Weights of a small transformer language model.
Architecture: LayerNorm before each block, learned positions, no biases in attention or MLP, tied embeddings.
Training: 88M tokens, 5363 steps.
Each number is 500 + 25 x the weight over its row's rms, rounded and kept within 0 to 999. Layers, rows and columns count from 0. Numbers have three digits each. The size before them is the row's rms in percent of the matrix's.

# layer 5 MLP down, 128x256, rms 0.0613, rows 118-127, columns 0-255
106:532535479524460484509506471476506529518504485513467471502505480517481464501492502508466484490514464436478508458511484460489483495571493475529499486498495464512512501517508508548462499512523484497463513481495516483513457510520505499513514493529517491481488487486480525496528512524516540503480497484510517538514489488531518527517465470522477501467509529543455481466477446475539479481528519502527465524494492451477482470472537495527490551517524499478500465467520526512489522533493474499503539498527510490511516500492526481510481502465503458481511424472483513531486502551467504467516518499466436545467489503508496482484500526472476503495509517515460482493569499489491455505515508487490487427447482516502545462447493531502510506509529504512515536529520489506453512522471498
098:449497503527537492495484471519468480483510480508530454490521493474492474490504512535521458509532478473480474506464481499509503490505489478533497549534512521505485537489440521452517515472554496464451491523499470495492522544461514530485490508473463467492510502495477545516546473519460469516496496493508551525505519486552471472504511447491521486500517499478525491487475540546470511475495497465536494534515511537480492515482488456472485541489500495465496486527527536557471478492493462471510499497520488473462457536488492503495536545488515501517554455493540526518551509479469498526491538502499500480522509469521489492505498497475527531490510497534517471527482454533485532527520514474483512487496517503458537506504525511467484492500490483444513462495483479517527493521539488
102:521483483511510502520525483506515538519510453489512498465509541548513520496483487501487542455514507533466523484504468496499498548495519458474562557509490485505475514473495530481536500495517495506484528516487525479501510515515504491491515533487467490483523518479510476491466509487504518484473478518472463489508526493488471443490467537503464525481511549447483497504464482506466497493483521478546480483489516544445527529507511537463489518510476484486487496477507484509514489470500543485496459498447526489535463496462498498488474459510465550542455482488509527508489459479496481521537514501525493487440486497501470486519492555502519522493501475465478542478482561477500523521487480458497505521519527491467499509488491519482533500474542522471527470514493457507468538449477448
098:523483494514511500517505469518482495482525517476463463526517518531503488470499481483551516504492516571479502512548451457514462487505519462462503511511497515494496473443503467494496519485508491479536474507511466497549515521554500530490516468493505509540499517460508511509479512525494479484526498510458490528506450511493511534508500473510516483501494536516527523437470515532472522501457502491533489476490507520541524469513540474503475480516502537439502503548518476533489517440434481491529500513468503530480503504502501486445535488512499539476502537513501501470477521507508501466523518462521484504482476486517503489504533473486479547496510446505502525478487514506528487520480485527496508424526492479520496512512519502519549514504477485557477466481499434489491467476509482
094:499492533489474553514467465509513520538500493519513477537496517537516482462538518502543526536501514518521471504507498531543475522515506524506508502534480467480556468536534505494484525503471524442475543485454525555546481488489465518554488428503507527501464521523509504516494535525456501463496507487495511542505505506460481445470518464491492495532491479488528528490508506461469503497481508508513447502531498487488513498501502530506516481484482506474499506519542520526476510485476501496515517508468549505518541481497485540497499474528519472496520496518508505460487510511502489463491491483545554485494504492501503539506487482483450528460537505527515520519500475492496532490539530543529501537498493504524564522510448505526546541539454483482465487499487503502486497516512497
091:518491511498504542513509491498495506466484483503490508511495552490481469514511506497484458516509533448483513526527462499454469509488535517509534520542465493477513465486511558470514481498488443546488506487464472495521489549485496521462525530477433504476523505465479495486508505489492508461578516505478502526483491513490535491493514489512532518497550513525481476512494470484492502527454519534532526496510465488477554476500465522487456539502508486506539533532480499470499529492478488516504508509533477499492474509465514519508553477548486459471438517512495479510489526524494475549516475485452498487450512484545497516473501511492509488472506493507493500480521497532498497478476501502511518486477498469519491463510557489515499419464515513537495517511476472542470534483509500
099:471497509509518487510504495457556483473536501489498501564510512518505436463509469507495532520483508520481487460534507488503462489516531486482473488520508533492511519504480518471443448481458517498461500495525461501464472458538502479525472504503437505516545535522515491488514507497499467514502550510484462523516520510534482472505485509526485523487504477524483494484489474492466498448479489477508523485549495493491470506502473499515469482527494515518488506540511476498460502518483487485525505453467500493496539542479489508472506489473586499473464451520484534492505489475507489555558495522536517462467514513498482487497497510475552475469488470501479491483510483476501513532500482477516508498538463534497539486518543540504512541511502482553509512490511539533519461532492506
100:467532493476500508529450503513500467556490519533490539555533459506480501463517500528466536528500467501510475487456500483522528482493496473491520504492490486465455519471473486502539502498537543450489471501521490506465491537484463524493457441498468482491528497498508487476482430505505469519506531485489512543540524491485524497505469515486481502480515529482469513496516483478486551506516461489500465521483512530448494496496490494493476509511493464554537531486495460483540468508516480513513515505507518559533478507492530506496458511537467474493480522499563501538501490518529510527490498471527508503515491527487482490509463529496519463498527461473470463503458479493509470533481498512539467501513491481470523522554494520495498540488516553498474535478503521521498495471528473
099:502551512481499485479504496512509511455514518524525470456469527504525551500476474486487515504533495496463506557452511468500484520457507505528525494545462501511506423495548479516528517513500527493515498482471465501523484514479551465521528526504517534493554496522549494459479508466521508476474439519487481461488504493494526494480485462523479514529490497482510520488524516496508491540501512510539464532519521501466464531521530517486462477478521497494502473500484477525508500517493494508455484484514490481461499490541502495491514490523491548496510489513483505489504496511510489519489446448531524478460486514514554515467458502518539524494497462549535489511462495478488515473464516509470475489513491481487472507517498444479502508496460552529531532485431506505527522475519471
109:479476533509532513462493502503505463476500527486472520502485520538520524555477536516509524465504513510552495481486526507474497531463490504537502511487520485551503508508455481463529544557504489510524454510501508484468509511451505496489513518461519483477465468498503492481524474495516491477481523492559512495512465477485510497478509507488479502531504414524508499481514512525566468454519498509472533456468489516488493463468465502514542492492520480496513488517511479506520489538476477510460479524478514519519467522467466510511495542481464489531528510436489517515529506478506530507494504531561480509553539497459511478507510479519469462512504546480534529507484475483482482477517559473494480483486542511464492462528521484529493491508493490507493498518474531513527476491524467